config.toml
num_hidden_layers = 10
num_attention_heads = 9
vocab_size = 8192
norm_place = "pre"
rope_theta = 524.0
parallel_block = false
warmup_steps = 216
Each number is 128 + 24 x the weight over the matrix's rms, rounded and kept within 0 to 255. Layers, rows and columns count from 0. Numbers have three digits each.

# layer 3 attention output (transposed), 576x576, rms 0.0442, rows 99-130, columns 0-71
137132131121121109132099111140112110117152129091161127121123160131123099128162085182115079113111132109141112151134146113135149110125157185173160158123162092119146114176118079142189183132165102123157100120085154138147
147104111147150128103133140115131171125131121117090134122128134138032109133138127120161165121146149102183123113138133123114121147114111120124150072155113156127123143121144115119155113154108154164083122140141134119145
149125137116132145159115126128124114102144117126147151132108093087094146111156136133130115136149154105125130158145116140154119139112179147094153116104140117151171119180145117139108121098161144140142141142123126127116
087094133097100148158117144144124147161121126162126171097113136147102135133135121111181130118099111149137098122129115133140116154105168107119104130129168151167119153131078095095118144131092142118149099102127113149174
153118072106157155117090131111121131123130163126123107102130130133090138116142116156083122119110141128121130100134128105114176122130127188119145101096154112143125108139103130130189106138143094131149141138116136139109
109099156091101134113116164129111130123147124137132108152095113161121096142155103198149121124171106147108124107111139158165118149146121075157137123192122121149139101138123125163132113136104144135154140135101128120093
130100117130105139134149133126140142111118164149119150108113150149100137140100121118115132107155108140118111151149129114135117171169142149119149097119136107131148096143165092119158115133111100114148133114132140125136
146114174132142150098112102125106097145173144098124131112135156121185105143172127113143130161097150073140109162129153099134090134147136124153115132115132119102122168137130100128113152104122123096157128153122146122113
131148084148140111120125129145166131156146099079136134108109101146139104120142118144121112124130145098145163113115099132142124157131138137092111141131106143138173084117101113123154152153132108168156103140109156134122
133115114119128123138110138131172114152135115129131135095138143106156180139120108147116125091156143153116163149150130132148104116104151143171099158102128134150111141141099085127098121128127094119140147146122145126126
131124106156150142154106094119151115148129121082092147116151091120142118078166139130080104146127136117121126105140156068164129143102107125072124160096087136136094154100143113112151142123176159116139041142162180083159
158128107146124116111121164113144139110143126111117104177125115107154097141147087164181118115147105119159131148123149135148154138145081087119156093115114156124120110145080096109154103099134124121097125129105152099133
101125124083148139158153127111129107118139123135126095129170130133112125093147159122112141096137124139121148169136126155127108109170138125137131155117131130164112129134069088070136115142120078121156107112125120115128
164102132082138144123140135136101142099136156144124107168130128161102115142146155128098144126107144074137105124139185127131119150124081135135122092147135118134127104107173139125126115128168145077125142122152123123077
141116132124130133122162125128145132130108132150129123150130151107115087131136173028115148165115139108126118106132143131167121064154115131138160155161115132103117118084158165140141121135140160096114156134144161176119
116125143114096157130129136152118089147113131125128155113101134175119118102123145140125089108076168138063216149129142124143145138104132146148137134152145098134153135159150066114136141138140120144155122161095158112164
119140098134123125087127154159144141126113088122144099109140110121127109131150166135133123111072119108120123167123133136119148149119157127128111130145150148126079148157115093127132054106117137144128098124083128129130
119049148180096148180103126136082106113150163110087162119131093130111074121127158133152127131141095125122132151116142133128111131162091177125154172112129142090116084148154180114143113147135109100164125079107069145120
125155105182140142132128158171148142126118113118150152143142104117127126095101110138125142157101134095117135161112130107148119126116116171142108168142145120126104096139172101118133139140160135103103145148145178099120
127105126086137111120095134116114135116149122127126134107149153134114154136128117109126151125178060173136087135144120155151112079168110138166145148149102153103120127132104142107136150126096131081108140131129072119170
111123147133116134120128113119142125166110105139096108104141164127118102158127147136142123105086116102148144161106142173146139095144190155140133100175111141111138129127135089102072090104144086128173102133094178132078
125100143120162149147119116164130132117126103159115091158132113111144150135125160052138133137124085110130150145106123113107116115185135128123107091113123143148098109105144169125103125120074106075099172140164165138086
106104120150141075159129095129135146119143099119143142116091141130139110134163145156134132099124098126121153142132122131143096124122130089130149106104172093115133136153152146169148168137095130126119120135126101128156
135120140148156164134093147122109122103145114090116126114110172116065131095108105147110122122096117150163117124093083121083156134124108106078130131138148097111114107122103152124139160129159181166129112061189105116137
088125111144096112123132118094159135086135149144127144087134104101121097116124103141145134111158097153118124093127161124123138112109092122111145110132120114127142107136147124143113126150101149154169143084112101123156
122140099122118177099150145117115122147141150131121138095160155118140105130169151116112101127138130133109110129138154111142114125137127134130135141153120108132141087129127103142117130150096083147152161154130131154101
118100108139103163072114084142129111132154132140125138111127144147135134132120156061104091148155180108117068124152138122083122171175157170155120138114126163099090116135100148133128133128171177134145139136128140120152
088162168142078126132134155149131108134084126110113111131126098139137107121128160116109106122133114114146143124145158101132144182122118139190137162136144106153080064112122086137123076140147141071136130165132127093158
096153187133095148159123130155171120165140099133146125108131145145172139105157112165139110142105102118104101096159131121107121141074114105133092136144093105112130129106078156125136176128149145151172092144130119086139
096127201141135093116116081136117140090100112185119113144103150174117170126117161131159158143172137163132123147144109201123136099100089135126132146135113135128120137104143081127162150157124116106120151108132105112119
116115145130141106103127090111138113126130178145113089177153116141122151129107143121111102122150135126128108157150150155114152087115139145110142089144110067149145074069130126139123125151148143128184148098148120113112
104127132123129117123155183147137142148103150134141125107161131118117119083119140131079137141114166091133132097124154106075094142191120119124106120105137126136143154142128131139099130124136109112109129091146155106151
# layer 3 attention value, 576x576, rms 0.0452, rows 100-131, columns 0-71
122160085136181133111155117122111138121101086103101142124131155139067164107114135122132120075102127104138123109147137176126117112100131116133135110125152169143133147192134129062139113148121156150117125101151126083145
122105147155114131135117064192080097151121174144122093113058159159136125134149093144096136144137170129148147130123176170112120195116147144111115134116100137099144089145149159163092123136130139099118142105096149097107
099112120092095122153122068137098168148116189118097136135102134159123131143149110109155116169115160172102114101120133107136143132099161137162111134142134116192114142160109136087107117094089152140078072106127138128139
149103103113117161140134171135185096149131146119128118121114167085103152112122165111082178128145171088094130129118126130136139115081112164137151138102095136145129153165132114149126157078134138124140102110142128115075
166123148085029165096137141149131158127137069121142145127102142136126071138139149143141117101139097160093097094139127127134083166140140109106134161169119115143079140076124120111123106148075101121142120119118134162124
162130112105155154150093126120067120149111110144147136127120122168132115122135143150134111177186141122151143173150102129103105124149092143149085106131112138135080105115138134175166136128112111094106111138082123113117
121119146116167131143123141107141113129156135116158101148164163082128089124170119122130115141120144158161103146117138138186119146120151100131091099106121138112097170161163133127113151138142156105119175128127098152154
130121112120100131100124162148108145130150134103084161119157161110140115134133139141155112117150107143132182166109079138151127124162146141127131091092127118129094124154110128141113146112133119145153122114150135111128
099123123134144127152146154122122146113090147123087138103130135100135153128097134131133158130103127107106129128083152120150136091148151121156149150098170136191147183111106117072140125154127080118138131124126112103117
116104106138138133140135180129167104134127133113097119126104151137145139127160143129113136126092099072128098117106141129120117114130162128133089103136143128112142117158123109159125154178156147159138110138155148170147
136118145095147128151111158157131148130151133142148117157145165111096139111169092139134137110142149080068114135120087124124130134126098092128156161151147129083129115110100079137160104161132099160153134144087160129118
127131143086212131150156148141174145125131147109154079101161122109122133145095164115111118178148136151096150156152139138147086133180122128126098134127148104123131175077082133085102125122152119124151081114118120094129
128101112108130110113137156085127120125103143105108135154126080095106123086106134127166126154106146091100117122141152099144121107098083149140149119127105146114150157156135138146123128125131142089143114149092149156121
148114116062122086124167154074153152153122140136115166133112107128152097088080135108191115155115149128128129142114145097115125138136121131127233193160174150058143123085151157107140105144117182090118128128135135148135
079118122144122113116135109177142154153150136085120128097130125099151143125107121139115145128150155175119160177083117138166150167120159164154099081114142111148112139141136120113118133167103156169144170127102125115160
144127120166137115111093105134155159107148146133127079133169143095127154148164152120093113116117111119124134152159141109123121139127156145114101139155117099092111148148115130148125077096131115125099071102112122138119
129118154113123140124114163097081126093125156111139123052056107164115119155164140128159119152087142109133125119103123134126117102152096088142076157156128132076185154159148150139135144064116091142119106108109137097135
117149131149148131135146147089170123136088156105153177135149095070108160120103117141154100135137152162153123125129140110142132111128094179148124126118115081129138153132152124130146137132152119079112129175123146144157
144158160082156136158172118128119151121139130125153087128128126132170104099107132125127138126178093166157106134158135149129121080124112140158120162161134122110141135111126157081135134134095148119108154123100095086165
106082135188145073150130139114136107164149091124114090103168143103142090105130182113124121114118154111141121124159094134142140121151150140099149070152111109111123156096158122091132088122161090141151148118140138114096
165137125112139112133108082088144115141139125117143156103105172121119121127135157115158146163121137157155118134111143113160160113162091135096117113109130122113090142112154160104137096140113105130102152071131143178103
106142147100133131142142114103106126144074125104143121141078163101095147122132100165172125108158150104151149161128124150151117094134098100114135128113104116207111103143149137159151167118132113160150136155130133117151
107103100121094139143123147165122100158139132122144126116127132138108118114139114170119135120133118124180109106134138119133131124100129119106110152121132070108132118146134138142098167103111179127147094101157112111149
116123149121112149110131126107097154111076153102128152165127083129118125150133140158155135086138124137104126124172132147137098132090119116111144104120097161180165163140144136146130150164109111154219152116129186156137
128130092106114163129125114127113155156149171098178142113138157100145089080115134125152150159153099171154124135114127112127091177109107144095134152114137137110121161124112106134137086111114127111110120107083142129156
143103172128096149118202062077104141105162124119144112145069135134181170161130141094110126116112087122181132149115139088113114135169190151147135116153108174149086175147105152131096125101128091173138144072135109099118
106148148116115106140129125136142140108143152127148140127134098146136123148119171121141133146136117100145135093117110120123133151146095146162113145109142122115168125147123072138129112143087141149095109145105073103167
114127162155091140162114201143128141117148089114139093114148102146153067170147172139132113128126073125102154123117114173154114157097143148139096094100160104108104151084112119147097162101148144129135130145122123080130
113164127145155125134112098134151145115144142138129126142164103111110080114149134130145116173122125148129096096098136127134110073133131153135133113130109098125097102124133120145150136163123130153115120086132150189098
124165147128162171137122133116133141125171145126142120147132115160130115093086131093131135154111120145110125105126124110137120118142120133125172119130138121160125098119137178149116134131127110162129132078139107157121
140137127142122113117139127131153110130101110121117095118128139119122138143136126156123128137133148143116124112133141163115162120107106126110145142135121140099125127149145119130131124135134104116160153139133142134127
114103124139154143122112100139154140135106099134151127051124136131124129126144127136121117124149128160125150143088147124128149122115100192147125208085126087098117125117124127124116143148117103134142143107118130124134
# layer 3 attention query, 576x576, rms 0.0497, rows 128-191, columns 0-71
116138104136140121142126134140114171118117138126097093157136160139103113131083167170115068144141150144117152109150128128131152147079138102108145125133105167122135108122161097132126129132132110129116132084125088108170
164117095158163132140102156148109148116168114139133124134123129151132112145084139137144114126142168135139116105144121118110147123130145100107143128111112166177153081105123090138143149122163119132127135071155078135124
112122123105148122107139103155117143127121117111144109119133136143119099134113169158133128108114122125127143141111154156100116116096128092113124133138110143121126119158151148143143147121131128127145141147112141123146
137165083128160122131139115124124145148150122117132120141121125122122151137122122109119090131131150111141164146118125107130148142157109168128152145139122145126119114136130116099105105128151110122106109105109094125129
135094130137126120093114132097133144131154158148125121137139106118085130188122103078116127140123166129133080141113104156157133119158138113084124114160133136137131135100125121157144104158180082145133131100143094124121
141113153110128097088110133102140151134156120125150160135160117130126108133151102114136145140114122128134129110134130132130130137157174116127135113143136145147120133135096145125166120160134141144106125124177122115129
165089140122147117112125171144140125145152113117133129150120117128110152144130125101098102097133168142144094128121166101111114162157135126130109110137110136087116164125133120123144121127152103126130115090113104114121
111134145131142149133128102154118131134084130086113135107112133151152112102097153149137112112113074145121150116139142129095132107122116119143134137122139146159105112148119176087122122130125166107152167147157141129163
161148111153137110085082139139100132107163121120189126151158106170110097138093113098131139116120139115130106093119109111132122157192121111080113105148135143131137100129111155135171100142155126160103101137156085123171
147118139119134119114135156112135109154159135155121125099133132113160124145139119121102176113154144104127115120140120140145124173127129138138147125117126115115163181135171109164116152086136106155135108114097126145106
131145134126153156161151132147128123147152116130151093125122139092105154099138124125071148139174172109127115165126101137135113154118135146142100150087120077082147130156157107129135167120114114152151087145090128108129
089158142131116117114130089141151155145106119177115075112105142105178107106171133141169118146143060131154138091169158130135127136110127122181142111157125108176125123120123088098085146146105167123096175136115138136099
153102126154132140096131138120098166102148152108127146150102118153109115156101135081125126142094109127107136123113120118122119081174130115094128154150139185147113091110102196073171101184146138124134150106186131087160
132152110121129128163146164142135121116120096155122128136102139110118124107147159151092139134143133129127114127162130117118135134135121149093126151111096138128125141130137125125112159144137103133153139122096120113110
122145115143127155159134128115134101185164136157171130102102174065140145110145150163058140109191156149134154173103054175146144173099139182141145125062072058105142117131172056170111194104106129211088090083061101107074
155107118152134129113107160096136162113160139121129139163177133165114081165080119109167093150072109099129142117149148114100140082173137097125129128156156198141148100139079157125145078166164178087126161143178118096159
135141128094096143144130122155141137148103105089142147116134163128155144070114114132121140126163141155118145111097108143130121147138117168098131131080116147096133140113148085146130176105127100172130129113091123135094
110136146148166111156107165135146098122150149150150140077130133097161139136154170157080131117146144072102133162118091146154135123125143153135153132099116123141150152124120122145158143165118172116086109176121146126130
128141115137145094067078111132093125150144115109092097127095126150104138132135136146160124103090138153120119119175163108149119136131136090094113112178118176148173112140107156111130120125149091131140158098169095122130
145112121135156122148133120126111110128130106119161099094123164109170151094175141154082114150179154145134157204102090150166120146138162161167115153086123137082128146148140086132125149135078135134139090119115108121144
169134128132160052048113082103118170139122127092071145133112132172093151140140127127133137140087164112143083098119143069148107106153113138056119125157109217069139163126097164107172055104162041159221175113186151138141
141141126146110114136139112130143124099125138128110194124118085119145140123121169133144117144167130149157126099101114131135135129100123145140158145130123116136122146124148120151123126082103109112139134174109160140122
102132131083135175130131136130113126095126096139111141121143130156083146089124096104163149118124119109149124082144124115120099126189128124116166114125132104175116104111127151120127134160172128139178134113120116088108
143126118132115142145124128108135132111131106104123108128143143141150123136133109114094130119133146135136140112122109147106143125094144150142114143131134140069165161123119101134123123105125135140129125149133111143148
124125139101115124142135116149153093094145106111117141134160129124161130102132114146120114156157101137120140164099117105155152106130133178128116145113133131115125137112125100101192133132121165156110131150119162171148
130129120121097132139128154129151126112171156154170085128157127099169110141134144133088109145160146111106154164088079135149160146119132160153124090098138097135126105103126067097161171149112166166101115156129129151131
147115141119130104121120098120100156122105113189101123100092156118077111120142134099171168130131132149131120092164104140127151130138119153126132143125112124129143127098151126141136103120138113115148165120146139128117
109127135103112144121144125132092122105108048127111081130169175136126142119144114137105144077147106164146134160170127161109156164158159145141141114089122102134169148092100107110136150130156085171120167166119125141110
121143115130154080138106171110127138118120134113170103092188148106140122114179148157147117110137149123126148117101142149110146118112147130125159119126114163132153166143107085175118150139114161119121127202126109138098
170124142106133041117089100128124150162126135097145096109104143133156160159156133144134122156138180162093098146095146142205173119102155158123126120153090133138130097118138116121162136151130079117132154105157128151061
128142093154132106130132154132116115153136099105139167115144125135148132110148144132116123129122168107149118114101121118142126148104104138133138121144126135113158125179120135139141114121086111109131082134130118136086
160130123180157095109125122114169110146130177140107158169122115120097142141125134097130129136077093081098119139156182111108114124095106108102104145126124144097129152149123201159111103076142124103109088122120139093114
145144142143148090098116138163104118109152100148115131166139152150138114156112132133135136097129142125104131125130127104100144130166132126106121132092119153118147106127106108119114142155113114118138144097131119113174
157120129158116123113139120097149111150151127119136138122138120099162142138126081106138136127112144093100138144127101092113118107157155150115128123127118135104130127116107149129112115144112145118131112109118159163145
155103122114156136132099137134117168106148128141136116160145127119102133152073118134133099125118165120114115113091124141118127137188135102072116107134094138157128069114112103143169137174150109145137147096139110129106
085146116118113151161173145175133125126077126115112163096110161138155143110140148168142126128129078144087152154122129124117137114067118154163137161106159132135115166129146135117089138125099117112124169138101156125127
111167094131152185144150111149110145168150141125108126164098150130115127103106132135110143118118133127147130137138135127120120104129081126115132142136125146113112137095109110088068132103146082153171124127100098133145
140115128110133135133110132106134123155152160142141122109138094134126145138151104093109143150134135104134105160117117115166126149159148147158121139129146117104125133130115144135136088126153106133102109100122121133120
074120110148117136184171146156146087130090111105098119088106140099151151108160150157096127132145092144113139166115148124145119122085116176184118166090126117133098127133160127107102133086107123110118122128072130123112
151107130111102112083103136072124157146160165137128160126132110149119129175127082115166106133109142133126123110130131130142125129141147092095121102177151133119128146110100158136167108171135122123081109109146148139099
127119148122171122147140154123154127131124132084132151119145144126120147125099126116094114117124121126132130154129108107150134137094135151142137154130143114092128123162133153094132080122143131111133093129144141135115
125125114132145142177159134144147080091100140107121114126122146129136138097131129117085156111143076115121141162127142122138127128133106185132121157094131138110102123159163134120129139069120106128177134154106140115168
107138119115120144181149137163160077126112144110122131127130158086143145078146157150126126144135108081105150156117127124139133099109095153155156158102127139129152107141142121137102155118101144091150132148108132081145
158167110143089109104098132115082144130156161168171134136148113164147081140126126132141169119119159095123122100142149140128102134131108107095118104146137130145129123129072139171171129133129096123140115123154120143163
164115162124122147096135118112131158153132108157165123101127129159165085164112130143135137122128137136138165114160094144123157182104133103171105136119122105124152163144134103124122118112116168128093107140135125145099
097128111122115148123116151132102142108131155121078106158114114138085098112108140146119139138127098141145124112138149107124118127156100126070132127099123145156097083140120162079134139107161137148178160140122137095173
116130107117135133176161124168162102147107119115112099121105143087115149082149156154101154129136114136108141168121119123143129160119095169129151148080096084106117107143189093147111175095130116146167104106069136117110
143115139126099122119104125079101130103139148163144146103123140110152107186139129146146111125128133136117118096112100158152116136112157101151128130135131124119139134126091108135155102131129192148101128111143129152119
129105129082120164118172103142144129129094096135110096174082106143135162130114110131151124152157068175134121141142144128111130120092107147144134125138108088136055115091180136067047125149112103100157185142095131137137
152121127117158133157151142165120144121129087111129184086107107123094129090141130135107143137156131153139136134154136116147131144169108156118137137102099102126122126127187093124133177086167056153123117110107142087111
138158132130110109144090115094088152135179147126157157098139164128165050099108140119082148136154162103133158124103078107178116181175148146174119130137150153123180164167102076152220107132133135189126044113162104135113
122123113130097139166148149176141146182142078105146168117142148107111163128140128137127146120138150119105156137098107120126139148146116149137128120128134078134123134111149071154108175138123063138127114137114118121087
067097112132109142171117143103157075085102132110089162109125165095147178122140153145074142114143134096158170095050095164131120114122174162132173119093150127087183164135149077182117111106106201178151075154087151122160
154136147136166148130136116124160132167142186123135165193113129150098123100112107102162115163095158149120107151125187097127135130142075132117078144150113129125143108108146153113089116103139044100123160135164133097092
138118076161144107122080169136155078107126156133117146196211104138133164126131169108128132123103146102108109132148150148133142116097133130130109122127149152150162140100088153172128122131108119100128126163121066130139
137116119159118115121168156107140090136120154105133134126169118132150119113133157136099151121110095096110134132123098119106061132132152118142148132115135163132120160170088163171140146167131129121093097138119106135175
130116127130115108135139142148125143135132125105120107091135132128145133128150120116105125160144128121124148130098091122095126145088158144126125135120154116109098153127150106112136129145094140143121079124120119145115
164137125169144141122137143128131117138131160112120029141162134144161147146117131114109135122109141158126101159150130118108153120123124135127088102141136159095096137106119127110149102145131103125135126118155095149152
134154129105126115119096083083128091116135160158112130158123125135118151144120129124153128119122119137107105126145145126151122092094161134104151135151117127159120102092112162112130112125138132128137146116143129149139
114136141168129149164092152124172162147124150097104125172131129164094178122104092113155102117078131100142137106143163120090102084157116117124134138150128129135109124135173146178100129117160113078155127089144110091115
172114127139103117133114111121137119167138126059110100129118127142164122119123107146111114124123126118123142153089136136148139131115126147153101133128162147083107115132133126144146134115146097163122149116148099155108
098131121142136149100125092141168133105137171164110104206168086146104121131099110113154102123109101110104097132152162114125132098150107119112132116133122130141114112070119147110107119126139140128116121130129129134147
070125101140142136110116140089146144138125149141131129140143111117068147138130112111123153103089171084106108121137141131122103125169148093112120115120108154137167154150106161153115102135134103076130104134119111084154
123156125137138152134104103140137125144130109108103128175143097165087130096109083085172145116078122099104103114153189094105116094141103099059162141138132184158116102134113192139127109094162107124140127099144117081141
# layer 3 attention key, 576x576, rms 0.0492, rows 128-191, columns 0-71
107142148141129178123137123152141131131121135101137101076158112128147145110158147113141135139133137143154136112095159127127064102153124125132123124132176138085108123149100132064118131145118129107149105162099137173162
123118127112084153128149121116144156166131115104116138102123121114141139158137111099121116133153119127083162139109115120137119142096115118156129123126111105106121106125155120131101138149105137141100156153112132161112
123119121116163121160109141149151135106115121076129119099157112152168107122122140171126115109132142128143137087133141118104114118164138123137088092131182163087133139159113176100138120165130118115124106117140126155156
168129146129136139083134152149121120157127127141131126179102143132132120123138120119071145130128139103127118148123126133162146118100111146096164132140082117157135100154143103114133120131122125145140165142142120113145
156112163152131175113146120130125111110145121130106146127104118141144124104130121100132122119134146123121130099111153142112095108143139157110120149108135118102144133118120144136133103146161155126121116133105125145100
128090120133126131139129139141099117145138120118115148120090125125130117134139111112132097120131138155110117125118137122136123110130103153157113123129133070119139113104147125125142101086131159130127121120111138152103
143128129116154106145129119134139113132122129136134110148150165123123146118134123108099122116101143122133117156107130130149128123130128125071143136113121140124152121137114125127148110124132130133101122114157122128128
131114120097126146114137119113135144136140113157111134104108132134128120135122115136181131127138106142114112140143147143104147125111085123168126140123132096137134129107151113137091144126117126132143156132101128133119
097107117112102145159142110118145125133129124171104137132099139119091134111151119108161116156126144138141130160126129147139139126134084144134132157127115051136135103082151098124071156127134139128091135119086131137087
135148145127129097107105167135108109112118141107129114167173132145113113106100145128101129121091142108148119109114129139121113107147163105090122125139107184123168143153095132140163130175153125114117125131165089112165
163176143141129124121107154124118114151130123118160102127161149123128109133117157134078143125112134122141156121146132143125130121129166103086143135117108189135147141158112126146126156153134130111123134153164110132175
116121141152118143108141136155117136115123106065121138146109101138139123124143145123121124110118121108124105111120125146122105113089127128131093103173137144130102128158144155143147116126126102089121107133134142140120
103101114120086138137188117122123128121135124138134122095102152120154132123144087116150136129130145153113122146090127087124166129132102175166101134139161061100099129128143111099139115138118139127128109146107159176046
109138107127136099147101113126127102151132143149143128137126156122159133125120156139100144121092117106137109122104123159139102130116158131129168140144132129123159141154109100141092146098103122129160123116121110100183
111161131154133113131078153134104127171126124132103098146150150108129116125127151153084131115130144081129136118131128147131135134125150132075142136118088183146166163168119122174105158137141115125156144144120110093196
107058173054123136130192132122136150118131156107121187128072078134136123097174111116190139166147113148101134175081113058125120132155083163175102084177184066111089118103126159088145097159142129125087148121138177154041
104168093150152104128109146105115118178124131161143098136153154089116130135131142119041141113116127105153139116118134189125119143118202081073157176132121159134152115129093106136103149112122139111147092146113100084180
138146136170119141135123121119097140173138119181115123128145195096124111139145147138097141134135148149114127121149134120106126099131117111096156163099094147114169152142137111137071181128117108129146145131104091106159
108119146093153132128157135140149115116129103118115116115107112115126133123143114115151128132139138138121113150104135115140131121124097140181129123138148089122089118119137119111138120117123143136124125159110169145089
200192070169107104137093147147118099196131137165148050106178208088124119170161188148006127087152156123129148114147109212145143136131221078036171119088079180139189165146130109155123190140090111103157097151185093088203
127106121121143136161155126140130105132134113112130115131118109123152137134125115134110132123136130148132124121098144125136131135126093145168122133124135098118099132117134112101121146115132154136134119167097168136091
144171120142106124095083141108121130121130129175123124135155146128148113163107143119100135131120114108118158106177096189124116126118182069100125085115082185135182145109087130132127134195106150101117144126164083100211
115118084098143121148134111126117119117165115111202123094094114133060125111136086138195063149150094176131132137106110119138143184144072130089119145125150061119056080102170065108074143136118080190092133143068131208114
129143130140111140105119106143139124158142135144130145156136137124120119110138146135058157086104135095142149124140129164126115149119189100074142118140148163122172125159101133152188100139122131108123130149177128077159
128171109160105143121117125128119158169133137167092140089146166097144137142142153117104161128101120102166138113122127143102101129142192061067160115136081180120164156166091122133135162158121150095160121155152120067142
126152142161133122128098118122120155133129135134109126138146153122122131136120139134121134133087103114118148109149129159116121098149166093107138135122127149149173135160114159144133134141133137126144133100154092111145
104094112103128142143150114156153091089141130089118178158111090182140140103127089140159126101122112121139109109101149063134132149146054161153120124120189076120072102133153124086119103051129152150124095111094169104093
117141119139113093129092130094153143160133157160113103115146180090125132139140205166133158143112105103162144124105115181121102123111154075127182121123128152119169087138113133135094163159069165085122114117156113091159
134147117136114128155105141134130148184130125169135100125110132128165076152131144133069142118085139124121160116129128175122113124146180086122154144093162124106176142106100156138090171132116164101085127121145083124150
135167117124143136131156142122125114171116142125127083121140135125209110144120144117060150111095150118127097115073145145135114097107140137137131231145141126125144123173100123137093148058118190126134099170106118141149
152117086117154102119111128063142137116128100167162080152137155113162091210122162120107101130136110137182166098145087176130154116104160106146147159082116154128157142103110100137102168166111183137106116136133056185153
121103121110126142142157116143141108123143121092146118124105136136158144133147083122148136133150135148127138152111117072131160151140085151180119086096117101133068138099151125110139112088131106147132120122111175160099
119089135118094159132132119111152127146133083139144143130125147120111154147110083115139126164152140138103150173132147123150114122115142125140159145111120110149156148131133111163089136100102136156109169152114116126111
147147092106115134128132102126129108136141119159130164170092149131094108108135117133120145143133140149105113152141127118137161143061112124095144155122084094191152133104156082182120131097145102163112151168133124101120
100134130099130184150154079114151154123130108123085111105101121101135133158147129122135138171153115142136117132118113124150146118090117143166109154137113107120108126125135119128140127147100152107083150148106122136120
126116089127118099124091138109124146119150138152135142117149130150097152125110119147127139112116121111127113148155124119122129127132108129113156116112095124174122132133136120124125149110139081167159135129147121125162
121126158129129123119132136127123145147113141126157115146155135123130150144141112117088124139103128106114119132090130128161126128120140138096173106126109145129137130156139119133137131121126133122120130128162151105136
140131155149142091110135122144110131121121129122142125130130122132131116118132133103105142094100139108124109138117150161117123125137122122118128123133149158111123142144101120110159096154138131119145114135140141121121
157133132146126080117104150133121118113115111104150089132176134151136138146120146176114113104111134143129128121169128137109121144117138090086157108121117171138136160151133129131135150157139118116154119162149128152191
129103141132129136149158102140132137117132115125118141104111124119132124123135116121133133125140137132123123147118150106121133135135113156161120117130143106114085104127126115119143103114129147141126109107119146125061
164132143116156125133117120132160126105124129156137120124175119143134127138108138134110149137116129126133119141157122117123148135145131097094141139118120161105120153118091119120140116149146137143152134137132106112146
121151113133130143123078148116143116144126110139149126112144142143136122116089159145153117150134109106142129136149140146135146127120132107120166142129117153143128121132140127150094160131135137142165125114136120142164
132132129122139132122104139123121146147123120124126134123142133139123120129126149143146124118114109124125101113156131132120123117126143124095126122126137149152147117129109142141109158110137123132161146137130121126175
101125122114132146157141111127156135133130138139109153143075117123131133110142126130148104142125118142129147143107122125135112113134063121193139148144113069122098101092158111119088162140121131115121134068106147109060
138147158132131105107114159125104125124129115108107124140150120137110115128134131131093131120103129111122113093146139140123126118150156120106093133150149188127136126141082145116182091160162154103124118148160130090157
096096143098117177145168107126130137101126098133075147108065130140127160125127106114168139158157115134115157133125143121103151130120076145163132131133121064131113100097183106132100114096105123109096117135084151116112
124139104138127126126112125123131130131119126139120147134153130126131133124100141137135119115106114127120127116140136139127137121117138124093149143128130141145135132139143140131094132108133110127140126113131120100135
134128123127129129149136124128122110139133136134131098120127118134128127141120102117105115126128138141114134131120136111138131126131086130151123120112130108119126127132124126123115144141119123122114136141089131149107
124122126138109128121120137126143119123124138123108131139144129124110147122114127109143138130109110116122114105136134165120114108116171113081137108144128155130131112138110131154142123114144115125107144130157119119152
131134096142111106090114111130120145130138134145144117119172164125153110146137146149111143142111114133122122125128118147115126126110159118098129126117108166136152132139119141131122127127128143118148113114133086125154
134115091134149148145153150137124136150138130139145116132143125122135120111137124142079128135130135141119126133106156108131137134157085139124131167135152131129144127147133133125100178098143146127151114142109127114114
133134124137125120099118138109110144129128140139126124127151140129124122125115155119126135126108107109114102120131123154129102113137161111107134121152139146135149124144097151140127127135141137118147136110148105119152
157140103180120156105114135154076127166178098149145126148138143143054099131121111137065113103150140108114117137159120132103113179155123101054104118105095190154154151121149124135139146119122033148130148178129115097182
135119130093121145151156142129157116127137125094107149137148067148165132156149093133122176110106137116140136154147109105155135122118117157128142101135187127142097142169087172112184075117144139114125123136151170123124
127107173144145148159149165114107118138132134120133110099092155116140118139174130134147107113134146150104195159110131110114167126137129131173165097057147102142160135124152127108119113121091138114047144113112113162115
133128130149097092143123122115104164132122116164109104110107180096133143137126160115124079163145172146109171136165129175092126137132155107119147130113099150144166141090143101138113134163125161119110149125124089128124
153166110176123100092092138127129135135129121149131126127142137106130119147113142118099130105100118127140148133161102164122095130139185121128134120150130154159164142134090115147141131146129144134118161131159098129164
143110183114139135138143133153156133143127148121088159113124132112121157089167143137133165106121149107108135170153136096111126085171128149123124126102131128124155143150136134115178107099138148109153132115177159076109
112101111117126142165154114155129119137127126095115130114125122133132141133123083134146128132121145126120115138117130107137160100126066156136140139131153060130085127143174112127111161102130086129135124116081176137060
132120135104151182102158147137110111146155101132167144099130068122104127076143118116154082118179116145086095181122101047145133139110079177113094122151162126117092105140117135133136105126155059188113189131133155176116
143168130144127131080123134103116140159109127169150110106172131101116147147109160111063140110100120134145122130158114162119107119105183119061123144138109177131195151170082134160204104162160191118098131175140126097185
117077187136159161182176123150129131100107134097085183139084075145092150083151100141216126142159127159125134163114138055136134092124068165176159104136138102145082107128152129119116133101120078101113160136101195123071
145084140133147135152149146123105110106109122112109139134094135147117131129142108157168118132117138167120116157130146065154138121135059162154136120154161075141092121095177134109071166091141125123108147135104144118042
110098121096136138129165143130126121120127123116139121128096127114116137126147102120129109132146141150124118136115140101138132138129115137144141127137136095113077125100132117125123133122123127127116130139115180143081